Each number is 500 + 40 x the weight over its row's rms, rounded and kept within 0 to 999. Layers, rows and columns count from 0. Numbers have three digits each. The size before them is the row's rms in percent of the matrix's.

# down: layer 6 MLP down (transposed), 256x64, rms 0.131, rows 145-244, columns 0-63
# up: layer 6 MLP up, 256x64, rms 0.198, rows 146-245, columns 0-63
down145 079:508472539530448524458536485553507561481480452460522445447514459484452561537519571553521458517562481477531532390449526485463520480518467518517456543518474544448456488531526424539544530499450552
up146 095:551541565576462503538535496541487471485534423539461551461498490561512457469481480520480444474482519415513572438507553459477523531417433510498456540436467494434493473499485485515479498469543465
down146 112:450399454440524496467413527463495501481417490419521436528533525489484557502505567534506538534515467567471433506522514556534472477529569523442560421510509519526487507498497493510509479514490472
up147 102:570600504535503474590570495552494430498429497581470484461506522532476552460436497497492495538480529486524512511487500504442496541511526503526547489459442459456436507469464504470434457543471451
down147 113:492453498538564564471511505488574493432485500491514472519449429517472531533603598486466535488442486499453465514506494548520474461451522519493417542512591499484540536480508497490429465500505461
up148 093:429457441496563438487531532456507576507447522540539513535437529408467428527480499479513508534489468486561514467523473493606425498507490476577520497524460547549532511526489477537535500493479508
down148 105:542515495441446513481479494486499476492529392446478505479571422528497498505452502448455454449471610529560461489477486491509459483490521468492508540476417507507510442520518516455461503558569443
up149 098:491520455417510519474507555474561420502425412435441512498515556509578449486454512531540468485479486548489560495533444433424461482516527539500527507508474475489553502536515503494499498434467477
down149 097:523399516480488501500550496555464486488500556498508449493477498467447488499534496470459473502511492437464408475471463447536483492500469521459515396543534541595392496500472473543557479514483477
up150 079:492551494538547565493564563466464465553519421452503478496479463567510458512426448534547519512487442457527570451463531514528495519487586466514501505478504458545537493545453511480562463439515540
down150 072:488439501477482514535513465472504486486559439559531461527606528537572550532538591557492505469445488538421498431487520538508479519481509509470481498483499503595452512427485502553500519523455484
up151 102:531472514508524532459435488508531560468496515509532509495442515533441450443463535422513499413483506484449586450520575444510589505534468461536514480519474449467528535545504475481485471561518433
down151 099:511569548518491527541502501555528485549445492469513511527541498438523492467490542471502469508492426536476419417436463509453549532543520460600442464507452558560495527510496507527451498467482568
up152 101:537508508514438500473504596457546526468571493579547556517496457402489539465528481486498537458501514473522489540519474561450461519525498438468495455585523474452517541541478476560478511479515572
down152 095:474486558499499473551470451457407449521456478446502425537468540477487584540482494522514444562509549512554507505500492439514536523482466448550510551451559516514460399528528519523440516491490482
up153 080:516527528502518450568513510477522531460492448449505469505560519514443460479482487586454453436513502516597503475502490477477521558474539448546515605557545504484529489533526484437513417452480533
down153 091:511537468458474508491408478501477519562500528544504538524515517460532509520539465385475498530519539507417519513513471469560489463526441546524481393487435532518532555496560466543550519539544495
up154 086:524624515587467457531518501535556470494456520447571498466480503475504462464489496528506399509444553522535506545523489544468441471462508525519424457467556494483524526524509520463528447516538538
down154 082:484432482424484525475485524460444499465497497483497551489462462460527553582496485438518515516453451526414529511483455435483561513544449439462516454436497448532445491547492574505515548466476528
up155 103:455501482576483498594555544393495479500496434579476454518494483514498542473439461460509529548516489490564541470399538506478514450482483485477562495548461514469525471499525542531517506499436499
down155 091:490482476431515518514507455462470487544553557489575559489540458464530478384487499478530459489420518515497447516531487454546520565481466487465454512475548496492494544572518494443416444471514475
up156 100:514499556575463528443535466532480528479482443530505504501512540502504482486427478503482517588545488493597543510555460498536560466549542497488453471537529554492452501527401510528533499457406498
down156 122:508528432524434537493595422485511492448408467528546460511511516522534488520446544496540559515491444542533512566502462563553427546492481479485510476565494528579513461515494462487522498519521466
up157 110:486588481552465424507521496497471553510479491495458580509433458537448552543541473553470500491556541477461480535449462484523515492511484490445545533424485479508501555467478482603456463526445468
down157 128:522516418534521525458548477541459446547511477480535506479465517555474504467453489465492497474518494541545498517477492447581459528476443558522484573502541546532472507609523547599458526518452467
up158 107:484545509483491508460506533458554526577485489528420495564466527470518571437573455426507501539436470465479527544519489555498518466461421441427462517516449492467504486561425521498478504501497480
down158 125:525412505531495525548516539585408512482444488490473538444508463522430380513436469526459510465525462521500448555456566460492505519500551491527506505490548468491525557500526510474446527502485482
up159 104:480532548487543503520465496527443486416420424572530468543454566461538500455464503458502516512463505541488502490484534476398528468494482489488490577495472485553549453594491551487449513480495518
down159 095:509422515465515473561538488535491579524484543495509491444525477483448555506514529518523444552525399482489493515556507481488520421558544478437439512459466523406533497509571487522559482532478489
up160 116:522561544461494557427503485504579435535497483559512468474493520493515511426606492478464493542475505470504507498572497562444513446520497460527441481492552487474544448441518507462554451533441480
down160 134:488572494460566509507522460510477506500476485502531471498475520542461455420578462399468470529525542436508531467530576471501512422497520457490497502485588532452491512474436481548514555552464462
up161 107:541509434494490508514446495441512522437460431490539507494528501453538476457421553570521430504512504471498527596514499547459478509424540573460484545545482490506525443507471445527526515574507473
down161 103:534508520516547575480534500552506484538533487422421497526449536452510422452476445472403500477527542458547441475455487523549475498487518513482520500487510540525534458521595432464505526495565515
up162 103:534512533450540516493517513517540522494526542518509576496469488598483606512494490406529523506472546429506514497519488545486398439445446454522527498500434481510469468513480427482535481540518503
down162 098:526519495469503459514467458520574553540431443527493442462420545467512414511499521602476510508508465539475469496471553453546537556503499483506465487522510512520603564493507531525544568492488498
up163 102:532556488486520476482474511500461525548511471477519548429446506423521498455448484468423444542415570509462484518537555439558530514465469558483509528513513506513512495415475548476512400481502518
down163 110:490464529539504550485531529548530473446512570490546436523477489544460533551517552493525515473600473488545559477482502555462439521559491480466445504442541439467541450517538473462427507453546535
up164 085:459551479481465457555491544486437490456467512498498505507607491585546420481564539530478506519490508489567519455483487418502502468495493540451538517595426538516524530482457512503500515440523469
down164 084:495502481531476418506473519538454461520527582391456482582526517481496514498595497525543483548479479533566470451500533519483512488455515536501543489586472567508444528479517453441510484480544510
up165 100:517491453485455560551487514517464487433486428520494465539560511514504408446522477507453493474493494471504437489490497531493473537491562617556503556518556489531457559500515478526439571483469558
down165 103:467458529523495485390512475535515473506544545451532525448493463472467485532513528473517542519507563552477483498485505444420594418507443437509494514442494476480447431467516495489497482416543474
up166 097:483462499455500512478532504509475476454519486543468474562516534536536457503461446600525411589548502465548537550519497488424501473551576465479528570463487503480500521485556557515575511517493537
down166 092:544557495522529574530418556479504554499525503492546543454477541457463512481521583417485517477454484493509501455492458580523463519417483494489515485497429489453525567496461423460508506481497442
up167 095:512444548494436461499506514522488472558517515527486573530472488541473523518539422455559541417513563472483552481540544508481522530485535526527555487525461497494571552445428466518398467494461488
down167 090:529572499530543508494446503527517481499485496418534526475529559484473478422438539511491453498490468506416482494473461490499498463554477481554442483486517467526478457502543507470638545534553429
up168 094:512483484444518515531456523500518542482513477473538529413513440546391546406479510532524480486521527561579511560535505479514492513517549508498559581490505518530414529441473464532456515496508537
down168 090:480526462497568541580564516464438508581542491442466449565464476535529475530500510520426482496498549511511535501539446513477562510527527538499423413485503474554462492469478498522531502590499478
up169 109:483563545434540464500464468434529561575515489546423524474470511480555502498508494542522445539495498558474466530470483476531463484477486564480478556525480452519584449530505504461415472487582529
down169 100:441466427504458600495500528576571492527459529421610449502522476551523504490534483490508527548572455526480485510478477521505527454498489549545488457467533523489463568460448503501507523546477511
up170 107:484566506434478482564479495527493460467507444495592516430455514533442493444528510553472442489486471569486505568494481543561521545491504494482463474476596508491504517554500518471591429468495509
down170 111:488487413482517539527498452534502479367541448518492526488515448562566519488503510461479529536495507557474524467470466440513521504541518566481455524481514475452460550466451498451528518484519610
up171 117:503485421537496481500503523551565530557406507528463471466528537430495455461546445567436496520467445544451473484490512527485549489518515551477586466480527482542464520435502450551498500548546527
down171 114:433461520540475459501432527457514520429535507515581474517535468502481563489536521528539532539547592540590519503475530475487506546422527466497458438533423544575470485531515501513489475488493497
up172 088:573542406539503532508415472505513513497392492518525435459483525546535477461508539516443428467561489461541513497465511510543477519508469505440486551450545506533426513491471519516524523566528463
down172 089:481449512535512459525525497511485548467556570505494582488509494519489579524481561497518572503543535532499545464544451483403526468480502435517528414533432453437490522539432545480501467493503521
up173 113:467533478472531457466480496462507523446394478504487515454470495508546477517481460544497500531539499383497542527500490484460543578553531525534545503491491512488538558496480543513522623508414477
down173 114:523504486467518533529479484483545547415505513421524534553437506516506407431517505526424460477520489438438513531509499504491502464513497529537504597461528598476479455504471427499555486525476504
up174 110:478511507452499437493447517502533489513447513534503553468467444455493468472524445532472425479507467507571536533585495489464472466479453448466494455587447483568560494531460548474460542451516429
down174 104:504467511576498522484519550579474523480528539441528476496508475537518538439447478456517453588506547493486502537503491552538523550529480482505484481469613419475509445428568526474490490460510444
up175 102:431532530502500530475480452461535498497456483501461549452492490464476438474554529527482508404541549510523453492463460470564541570567373454558523489540527530497500480549518494544500500472482545
down175 103:516543589519456472541485535451526456495530511534451409498494497503539487468463488566608467510544501530535438508502473560506476417505523500513457477556448527531546466499453489586500514536534529
up176 092:537508472498527490492482545489589463501449585520546495489495506519450522484476475433511499565517479527487501534501473499442621441546458516500463506520536445476537529462534497390508517462563555
down176 083:463571497507484548494483445496416498465510530457473481523484470448543490537453536529456470466491492433580397485463521498425430542475508583520556553507499486508497529513543517479503530561512448
up177 103:425531543549524497487528479497475484485508581513476538464475492504530494460490525571528519482436480497499492507491469520472659472502510545470602516423525476524529581497520523440527509484499520
down177 098:615477466487513513529500502521487542475504429477511418564520454512489486512556505514508419462569506554530501508442502458468432462520523488496418398495466497492478487511557579496499534516500513
up178 108:507513526565437505473544512488523540482561427493572510493485436501546468451487384477533456473464532510548441514492541477455495542518548538496495533475465502503485551497410483557465543450434502
down178 102:529486465459532526553462582498491482508424541490569496491518583566479497555498530426488425444474506470514483562547525477513468546413462427540499500510566538528473479496474489502488432524506495
up179 103:512528468540532504466444486489507519502596505549436520532537444523450505405501443535493483454472455440498557457481458536532552451483492507487496515441458503421519536510493436494573470565517454
down179 097:476474506500530471589550540501422497484431507491574495414443592457493536500451511470514494457525471566517522521533519469479540521500493520446544432501516559514481517471441572552496512500486561
up180 094:518566526455544521474470590561502486396518491484531535497433473504526553528487441528551505459474602487552502455523511479451517495555527500487460479521457481510537452511450502553473572443518493
down180 083:445464442508473541545447518507556488561492523454515476564507507443519438573522522533512493514547450438532560496571541518457518454528492522396539469525569493521478518504542510542493419488478478
up181 118:488495501447542496528508504505544530474443538456491624477494568546490481513548483526510539444530516434566467465469458426529461543543524444462483508529519442529473539505565479531461559488480434
down181 132:494521501473499501585463496505465456455471490475520605517481506575516523541501461496519509538491506423552440418440490496549394544567478433497473501540528526530483526468514472563478519528472483
up182 083:440486512521509435548532482554513468454431485519481509442466532543481459437444497522480477463554506459490494462523458533562488451545477509498526527491578510599472462485525481489536494615567512
down182 089:540476528508479504518507432457484603519596560481559548483547469493506562595492496469477532484502435518536534474483507463473502519590492475466502429492436453497490503505534487493449492436493549
up183 104:514542487486509557550521500437582541480563538492510505459560511495512422487505514533487461534428554500487492542458494544440438546473449518476403580509471476460471455504464455478472558497514543
down183 090:561533501470518477450461543484475469498535568387443543526568481511515540450551534469423469523496525556503449609499475501495526530493490478507509446570452540484514483549506443513510472469521519
up184 100:480578522535538501507530536487505583478476525491482556495572534549552508485467502481491521481442467547488484474438470503565480505487509509473491548454402487459477544430446452554448441566490563
down184 099:457513484464472504478502513469458458534475479547455422478502561507522501531482463457500553419516517482584536444518610425457477501513433516486558451549446499482519539515570550486472490511494456
up185 094:495532508494410496499427463552512522510456539568557473490519493449566462485485494480478491483484480494449541471522442511548513468600476485483514492555580462507493503422529489453506402547559486
down185 088:521505488520488466450525457467496568441519455514507522456438520584500575533472469502495479501517526531469446483527505449392569593504488517504519471475451481473489416490505547441513468494509577
up186 097:506531515465551503438527573497497536519430552564436505533525486469548504534527557536476458472564520403471470550526553461538532497497533564518509527436520439527457511549532442495486503503453556
down186 102:479477519514504540542464441454561495562493593475485449468485550486474468475538467537491470480448445502488560521501459526416397485478441533441431493519425537461524520484454472490500501498546488
up187 096:561537479478529505514478526472473554536570536525549544525557482479482449503495483446489514510506575399435471539427567510472551439549453458509486536427517535450461478521513479441482473532496525
down187 090:495517464460569603516480486500538494526518548451484447482498474430510518506497534494585537555491457505504506442498480533455476527514532504434489510490416481417535532498566510492530406424477492
up188 096:517546477470515541552515538464503560490573473478512500577485482499448494588502472507489527530436482538463482541449496424493525426502477456529471537418491427501511521535454481463532448462502595
down188 098:492460472536467485509476439540501503479445498531464462456510480508524505373452522500496481480511532436523479459557519549503472556508465536424554474537490519466450475463560462519507552506426398
up189 101:530516489482580485525503349449480456491469475563497531499467562540475527492552474472533543511522486416521590524522493536567510524528483462500466492528496484492524529572551524457471544527490510
down189 101:549475460460505450472518477491527465561497466467480475501557475465531570530463456472540469485529549459550498562496428543496460532509522509478515508587509544545393516435544501484465487460425558
up190 110:522495480514578483494529506495593515515566563551480496497458504513469454502477487485459490490532510533398486506535504489507538501481549483534457516502415514550575460490429438450491417486420537
down190 105:467480511485455531497503477456498526488460395515505486443499536483491498552572479454485514507449543438528554493499508437506466477566514488434421549497596489504384491515493538509496532553485466
up191 096:429453554487533511382526547499488495544523436534541464458414482449462477484490489480516539551485464488480485560491534477517429547497451440560527486490520472529515579522430486462461469500491514
down191 104:520513480469493537570458463501483504542488466442466489604566483501542512549490435543444501491445545528473513435526459529453474478507472457446564512472510536550446537561550525560491500465483426
up192 093:539509421509488453568543504460504501455509521507380525495513511538514475525527515433544500465495570418427532479482463487477512540504522434545494474531466465508449561544487466439428514483463475
down192 092:492449539429535512466507503543468536519510436417580510503495477465479500469400484438468469466505452508510464543485504512514509470516458579431502506482565502522477429494455570557564551516500502
up193 106:525533476495542454541532539414468430539485442507509501517476513467539494462492468527529529570544562471499485492428514548533485571477576538435487525544523473529463552526532547542584467471441503
down193 111:546493506481581535550507536532490422470475510504588515430508544457505400499469528469559469466529433495502436443481469515473444486491505547443471475453577545548513521475528515523527470529465490
up194 102:466481540542447457496532454582480558466462523577605490476451503474558450485431540537442504513568488526474578464475533461456495509485506495488512497498495506507480509541529473505532450554410517
down194 092:449431537492475477503515474554478590488486514468544549505550492456496536486464508460518493464498467482414491542511496515527503512515516518446486526434353480534523450507585511483532499476584498
up195 093:437459471507506509519510540437524506483564532501536471479507559496509567495476473456520544579480473418537596542497551527436562496456475509461480479470428495532441522504483458430538495567475508
down195 099:589523508526487474459544458574518553532476451429468517519516487460463435441504528540513456436585504478506432494546489437554485514510473472506520535515561490529480512514543542589508455467493452
up196 110:581513533447544512439485506515468556493400444516499516477526484527474495497387527442467447565526524566478485518465495485501478464499564467498511555505487516561470443531466521552442546459489482
down196 110:555566572473496536447496423502467498484498498519528582489467512535513565446423568510512500467523466516489461463564459477498462530446519481488485414509489479479448532452543487505455400510527532
up197 100:411513495584514493525495490502494508465415488460417478523454483465569451503473431539548508524497470515586583420537501475504527512440501535509529518495523541474518508476474446491472416528520495
down197 066:541495509528525508494447458444471507525509481447512459500410518558484487434435494558521496557478545480551481511476571421476460484446485468508477492453576475517484472478562525471511615455494469
up198 108:480502515539506509456491535542560474513490535504417461480520437551491460477562517489554497581490501526469548500559428384473555457430443494471540505509510491514495566486494504547471500491526419
down198 117:456500471608441514509522547527384513487491476510491497418479551502461514497437460454476472542482423531467490485431539559521492510490548533472561437516540507502455485487476480544535465505490448
up199 086:520529442575489438519473463561497470434411539522525540466512515547415480467491499453435429534456475509450480482481514576516518509554501531505484475476563497527559502514519530581501537499562493
down199 089:484551527451503549522514551482539538552560524493537453536500423460589549514527525436479533531511510497534521496523523501395537500483518458491527469559522535496480472489501579478471502534387545
up200 109:541527516546483537540433481469547463509477465502438462468461550515576494423525575531484500512560491544518509505430504487542527582447525589527492582499491553521495535502497488531473568473458515
down200 103:513492491489535448514623516497474513401510443532493482541496470532481486560610488492555550496420539543469458468555515449507457469511458527522534509446485508519477537507506513482526464476543436
up201 094:475494466504488488521468518499465489403517427515505543538608528515438478474538462520510454533562501495522507537524529482493552501501580566437495473502535423511558479460529426483532546496487577
down201 096:516526549477456530484490500467492527478549524426516504438399481478516458565473527500442513510511569502525523464534517515501421518559523477556536529564461563462486546489588573427484488516500494
up202 105:533538508511497497501500516524463566492426519483460521601553579452508493443506428554420467536555492531502523525567428477503508521475508530557471465532496432526544467554486485537473529527468445
down202 130:554445461504457533477552535581463478497496524424474525592483477451476552461490379510494509513515509423542500484504414490512516502499526504535467514570551465504494542541506501540554505524555491
up203 103:460546472527453496531512444569509452568479588510493492454476500485527468551523481487443526561506545496473535506474453529541461482492455445504563528483474549530436535455518572551426473578535490
down203 112:526520413516504549502543477545469453484517487515472528486510474528525495466526419470498485579584584499464536524499547387535437528420445504528524518536444490527484490467462478479494557475502477
up204 099:477543515534603452531491456484450561469456462487552465546483544471466536438528502482479500500448493511461481483474502566550536570460504471476517493505571524578466476534515505535477504496377467
down204 102:566492451481450490499498498556472505409544542490476505526536479483503514531432500408508436462531503483543483538517578566429508439501514518512495522557519495446481491500450544497435457437573474
up205 104:510516454544536455496546496566488438531499504525473573568470466514527443532534449512546465506492560527503479476459539517476502458494448468502500519568489499469500433414407557487470417560506468
down205 093:475540561512515471495518551501503563505457558451463473428516516460504519540462527528425517577520537478457474522545502435541482503513483507518469515398481414541540500542545463473436479422477517
up206 100:457428432566413494470493497568513464556523544528472538468525465535431482542551488484567514537511554484506536436450412492531493492535508441491470514435515532522487469539469527480463490458506444
down206 095:588520447501495515521470498485527448515579407524474573517495475496495443465503506491474468480511513473509505443514465528558478476461477519499484549500512526629512473487491408495534530417568513
up207 107:515502492498493485598434546553501470474491453556444514496512538544591457517454544525527498533517523553477498503451527563496574502506456484518524463435503479472510487511584515515398482500466425
down207 113:507420516553544494522498524513502482459466405521484517515504470552505514508485545469553555489477497592503392494486522488519502459540532480535495475406513473497510499565451474573429555495564492
up208 110:477451547480546496486435583504532439502493505477504569450475579508558468497500468549529509452462541463449492560507520524457472536535569512462473440472509575484526513457435513480511494400526505
down208 097:450465500502463491532544479540477515506496549480443428517488504480475519532519471466455489564531520522453443471527522532606496443517452467514499520510515412548470487499550547370472494450459463
up209 092:514517483465532459481430481403473557519529501531499510531500553492467489532425473548433470584495510485545458527508506584455556455525561462492484466472511553508505491514569529495536515475448591
down209 096:519480448508455461556557475511502514507498557522502483509528459472547534545451501453531491531559488515445538487547490506483474515446458583502538422469501531490462580507415535491473490583395486
up210 112:586510437484491472500490461529514524514480483543470513539539538506531532444537505491462511431471492466437522533568445549630537528467540490482464546495561528532486466427538459530464480490453455
down210 109:571489512496499527499452518507428512489455511475558477479505505494522537484416511550550507471560547429503479560436546567489495512503506482564433464495515453562487569518449531557499538467549580
up211 096:452573391497488547486522509489546449496439521471490547468452485472521442498559525526515517477434544486490462422571503427513474496519493529556510515437521482478551607479479506503537495506541513
down211 084:517490501435520452485516533532490566537541477530502472491525420491462548473478532471490544536513468515490498525408503583536494545422500453477453521539513461466474365514473431530476476531488470
up212 094:488484500409511501462530442549570505488468538510520508496422447440454414467538461514610482501472500467477555463571487420493476496479517535477462522483516548555476514551478472559511498526485509
down212 088:504504530532495473542507496552546593466467507501510536450520448522546568577529528430462490459487442491494487507453514520482523476550495527486499534506410453446525506447571450493505424454521419
up213 103:492550501525500441442527563508510540492403537525522531491505540435511534410525436423510524554540484512531440463452549492473558461517502514499552471595489506464460480463564485484501541525511497
down213 105:531525480539474537516459513538477568519491533481519476571583449557531463459478564523485453447480494535469469507612474507466470481492536542521444453492470513536540517489467439560539530564574516
up214 103:468568512451547523512500446437424554446495461544507505540509491463465520514492512499501516530424473454628540478550509493519513522552568518535507528500536490459510575602489491508545518487491482
down214 092:508499499544434479501449548565512450535558516594522499492534569589467504520506514479493515483504523492427529575458496556545486464460450456461573454484491509537463435442542473510544526504529517
up215 088:482436494481552467546462488513550539554489528511450506511503589536510493527441494499493508531495555474551514585431556521448467470544525480460557486496498573459464426575522485467452496501559448
down215 087:539445502533548512543489495472483483471500454535515441484483463443548503447511521462499490494466462464450421559566505435524434542512517486527498528534492515502484488529515579529502524428404611
up216 118:459520528525550507443523537601516498492508494499511645516540489441543493442421483526491531522545523492507515480505545494488467492566521516494592489443514511567448547514433539506503507511487496
down216 102:481505603506525476417554448595511499470438488499512516493522543523472533457427519528453472486460492535477444562501557510466549527486468443541511501465567501503482463510502510458537423503462568
up217 115:437489545513525513464468491515492439475465585547506547524566500459562528476510537542514493548559503463481474515513523544470487521526489480449637427471517442510455499478524510442459527463493433
down217 112:502465435518478442488499466496533490544560537480441478503520446540495547542470443515504446444467447534457523463514502502442530533578540541587453515469487498482500465450410422486492575527511497
up218 111:514528540518530490495424465463539534569549520556515514445424515479484536490524490423539474552475524502530484529552464576490472497527520530437457474486525443553511445578548414479465493562497497
down218 112:459467481518513554407474516452605525447497476466519445495464481527493598495485479561447528514489537543407478538497498530507472547487520489515527434549519511498507513506475413440441475506515468
up219 100:501541487422496496590516430541559518428507535529526512471540482481452496447469523470471502518522527478504532485548524495429539529498415461534517542542541454523484461577410520438512556483493523
down219 098:529489557537496481477448493494473485636493464451494512479524481524558493527550437462451427537511446514490476540537483500519532489470530487519518440468468495543491545420514473502495369501534494
up220 098:521450507545458516529431516504483499482447480498541562473552525518489560505555494493441410534519479517486470557475481598486562540488483429458463499470568478469515401542568487500491471493485465
down220 105:455502461445514508439479481551460479561515565531523446492497411462530523539529459470499519528550539491506581454542588442473468582513475557563478477512427504539474547526453513508491499489508482
up221 105:442581523471425500500468485585442531525530474546464483439485515500525468512511520495520542547496581489425501449462518421534490485470560535498438569536517468481481491534474575545511501524544459
down221 129:441438490555534513499581519500454453518509590504466477492498507524471553523533401469510479551544456562517524590513525513518536586486494488419522489491479483529419482507482523472469495466448500
up222 085:419516480489538476475560455485455475477500494538462484412564481529519465460490524551493467551513494504504506523553524504507471475491514568571454589408546482537554478502497544435529453496429465
down222 084:462476558605507497530515523516510587557503537479517533471434499427500520495581495511455457447560529498467534507469457503455544511538495518432445452466402533455457490490513531518492493486453506
up223 105:480474526532466544562497514473482468516433499524504479513513469564526514524549542571572502524539532505493469556486499577434598502507472437509493517487457516546467432546545447495461438439465440
down223 110:463424439459396495484504503507503536507616501502486518546452477529518518472507440392506472546455517474529518513524463492505503573481497533571456526557481460522478561485468517463502493538517548
up224 097:525536473461537540508418543481520517490534499528546447478511527535514601492469474491503511511504494535472427569543504434456521540537500457550519461486466479571462488488513445616528577469531495
down224 105:513485422542514457486545452504514486490468450511509523544490493449403381508517472524494456482471527462472523470462464562524469466460535503469446547486539499483487460562548493419524459563438474
up225 100:521558474593527525524485514431460478548514464574465409465491499439530471550423449454472473552482473507526506493490549541462485433475520448443525544495493496553473467519520527508462449545554478
down225 084:492466509477569460481552471564487583472481560492501600491492468535529516453563561530503561462490464458455481495483475445564489500499473571544522451477556514496550474515499552484467538432447481
up226 100:522540486525470482542517518478495476501539491476492429592524472540402469541465474469456555496494559473450547468497505478460534464470514532478540507472489484484519593485433404567456430472514470
down226 087:421463476558512523496536490513473613455461537561469587485521498459544558458460521450464507468536447505568486537518543527487453529510475550476489512500495443519456477483495520526484486463433416
up227 105:520484524466454484477531506499552483491487497535509478413479520510457532451488515460389462544506442515519457570493458430536568573547521524425501510495565561514485467489507500514497524538402513
down227 102:457551418500526467503504519437474542524513453499500432548495492547546455529489492520606495474488519436511543488569558461464436450445474475480450519462416483475500465501463426500494486532533536
up228 096:506563476503471517530563548497458547495531489519501515577456519545533485496471447517548470499490493492389450515421499485498630445501477476539440536449484486444494470499446483486522440466500518
down228 103:485433592489554537531403422515540449526494507487428504422518474430463499496479549520504542483426537464557508504520470538512471541516520488463496501503504465463458550435571469491485491510488546
up229 096:505504581479453476457482505568458484490492570511544505519447480504528446467484480579503435508504527506454558448493447565502479493549536513522540426493488534549423556502521506489531487418493589
down229 088:464512424464459547476535433467481479516518525541440464534518446501510478612509496493499415598541494535498481479456447540471541519523497462508513420481524485470564499511555528498471543430495516
up230 101:438515561517505519456538507489512454562525434546523546476431571470518485526473502526512515468490526456572474502494508538475489483524552445518494455414480484460491476578453578463534404471520545
down230 103:504475526509493452538460575540515465432493491458529482584521508493493455495483523497535515519426539541492544467481518455561522569499419564487465514508534478586486461484432454529479575542463442
up231 109:554467461498473576569505515522491493444504458510495533539515454545512501442440440449457462550511580451490475514407531552540547535515508543555460529537461513437465469530521428501490519478462472
down231 118:509543511548492467457467516542485433537565503466556505551470484462475504486460536499461516581574513507495512442482501521521423445469547533432509521564478478376556479537495534466518480523534466
up232 101:592488498506525524558516485468530607573485489508467493520464520538435475498530468508473494566514569533479529499495484534443539545523499454461530519537518481464486469526437416473508468491425589
down232 106:542479442464464511503561457562450543562461492496540484496499525534525456512490440450556408489453474459436500498459485568476498519501467517439457473498575481526484501569444495555579532497529466
up233 100:536456549429476522557506537421504555486502545483464551504497561501564477520507506562462452576528537472481518443423434522475562539487563486497481508503492431460482445473572531471493465531505495
down233 109:501454494476475545517552552543479499503459493497508545459506446465530441533472452515554504510464543453488489415480440465450484570417514550488499449467511507463541546564559478447568542533540446
up234 097:459514573466539519469466513544492589423526509494454537458539508425450508583508518433492499531418490577483494545532477530524478491513522466496488474491552418510437451514473469528480431516493509
down234 101:450449452489515568535526484480473423477526466483486529534458431541510497422530474433429514429485505470484446473533513462468579543506475563467515545537466527457496497467525510437440461481498437
up235 107:505505517495520509494536451501485566464402513508491442487569586545514479451466563572438476547543538520490518552526487505502615445481507556483532514539512496488510402480548500484503525510507496
down235 125:458476488568551550532507472566513460457534448509474513499507509480542559491502430544523549500539477480494458489534400459489429518503536437513447566433495435546510541567470512499553497553508526
up236 082:530507558517507500483428508537583480499493538532484511556432459560542466504494459438506574539517471466479521598502479508450505535527504589566530455521544529540547450500526559539532509467461517
down236 084:535537464449500529467478486507471478524525515454510553518572514519499500546570490573470511469502538496488502366556479495481518472482452440447430426559492543514468529464474483537563489485479570
up237 108:529503416536471482555503534536505520470475477544488501483529486557573611471547442498523485447547546499514526469458487547488493439466514512539564524554502455456399432461521516507508520497530452
down237 099:433474547465512533531476501476476533496581513455530475508454531553489427435482516553471442478584495511468494506550461515524493535481516414528528511537509541470554471564529433488439577525554508
up238 117:492626514478453443453533497481428493544459485508476454531497513438508534487504475565473478503484504503521512549506512421478494428560479486497436514468533519515559411528542466541525439523443474
down238 131:537481556525526533522538438501482498500488521460502482449476509573441497424496479523483497502387488468528449446527564492510496472490497562456506427407520482417521487529527544573487488547495543
up239 102:578500496443521533515442524515531523466528494484479580490515564500583438483500480535553494522474509535523464477477489576548499442568451461553465506454460500537503450474543519447602517501480547
down239 097:502507470578494477499563498521501448513511539547576456473515490517555500503524524512520493550485500515463564575553438413517446490398493520479518463461480484531496483540487478570457489510472391
up240 103:521495448516504430520469488516494533474522453464557551543463500591422493446484463536490449433506522511488493517578517442485531472446536477535486544548463479521463487438528503512518542390473558
down240 117:447483496471498544511517440532507540517429519502466476452518440461607435573476481506498513528554518531472470488455520445561466555471458488531454469545569546485506519560517485507487460598493476
up241 097:535426470517488451504519587492544485428442483547492505557456562558576436532430513445488452462578474543481520453448529496539559466514513512492533503516490523503453506481493553508478521484430505
down241 087:516580502481524474541544558464524405547552452485470474472449482428471566517511457511513575549435513463455515494533481485558481506500467441476490495422462497509595489512469496469473495445532500
up242 089:418552534474508498540487504517540555458527450536557511527497528511516498405558455464473506534490528497476535421501536524413508522510511437438479514439461550550534546537489460479528529418545480
down242 080:518468466542501443538499506563466597540484482514505507477553504448473571563504508483541439478532444505470493509490480475506517446561474521479476455528370499466520531465590513529538452456525486
up243 111:441475433457569512469427467517542459476503522503408468456522522542480480537552474597489551493496460459509473547488530533539469461498531559550459507489484518574521530542557473495496479588512484
down243 108:535478539539472495471454521557451482538464513473481521486498494468524541618496463517461541488447429509477471470511453541522596479474452505519538461465577470449446523485536511576469481500527420
up244 094:470497451495506480460456536516474530485455519513509537515381398542455564478465423448500461541507558539489527510534507504529545504524526520439511507556504481472530537511460556576441496486479434
down244 093:456486543523465522528519493489512481556493522474483508513495455408433493550495496518570459556551394490434494544476479524490550531471453557441551439558512531449519460526526560538532493470481451
up245 100:539510513573488509555486461553521473512506622536523461527420501516550476526510532572468473495571485468484528477451500424482535552476526420512568525553534493489491531549521452518544551515512492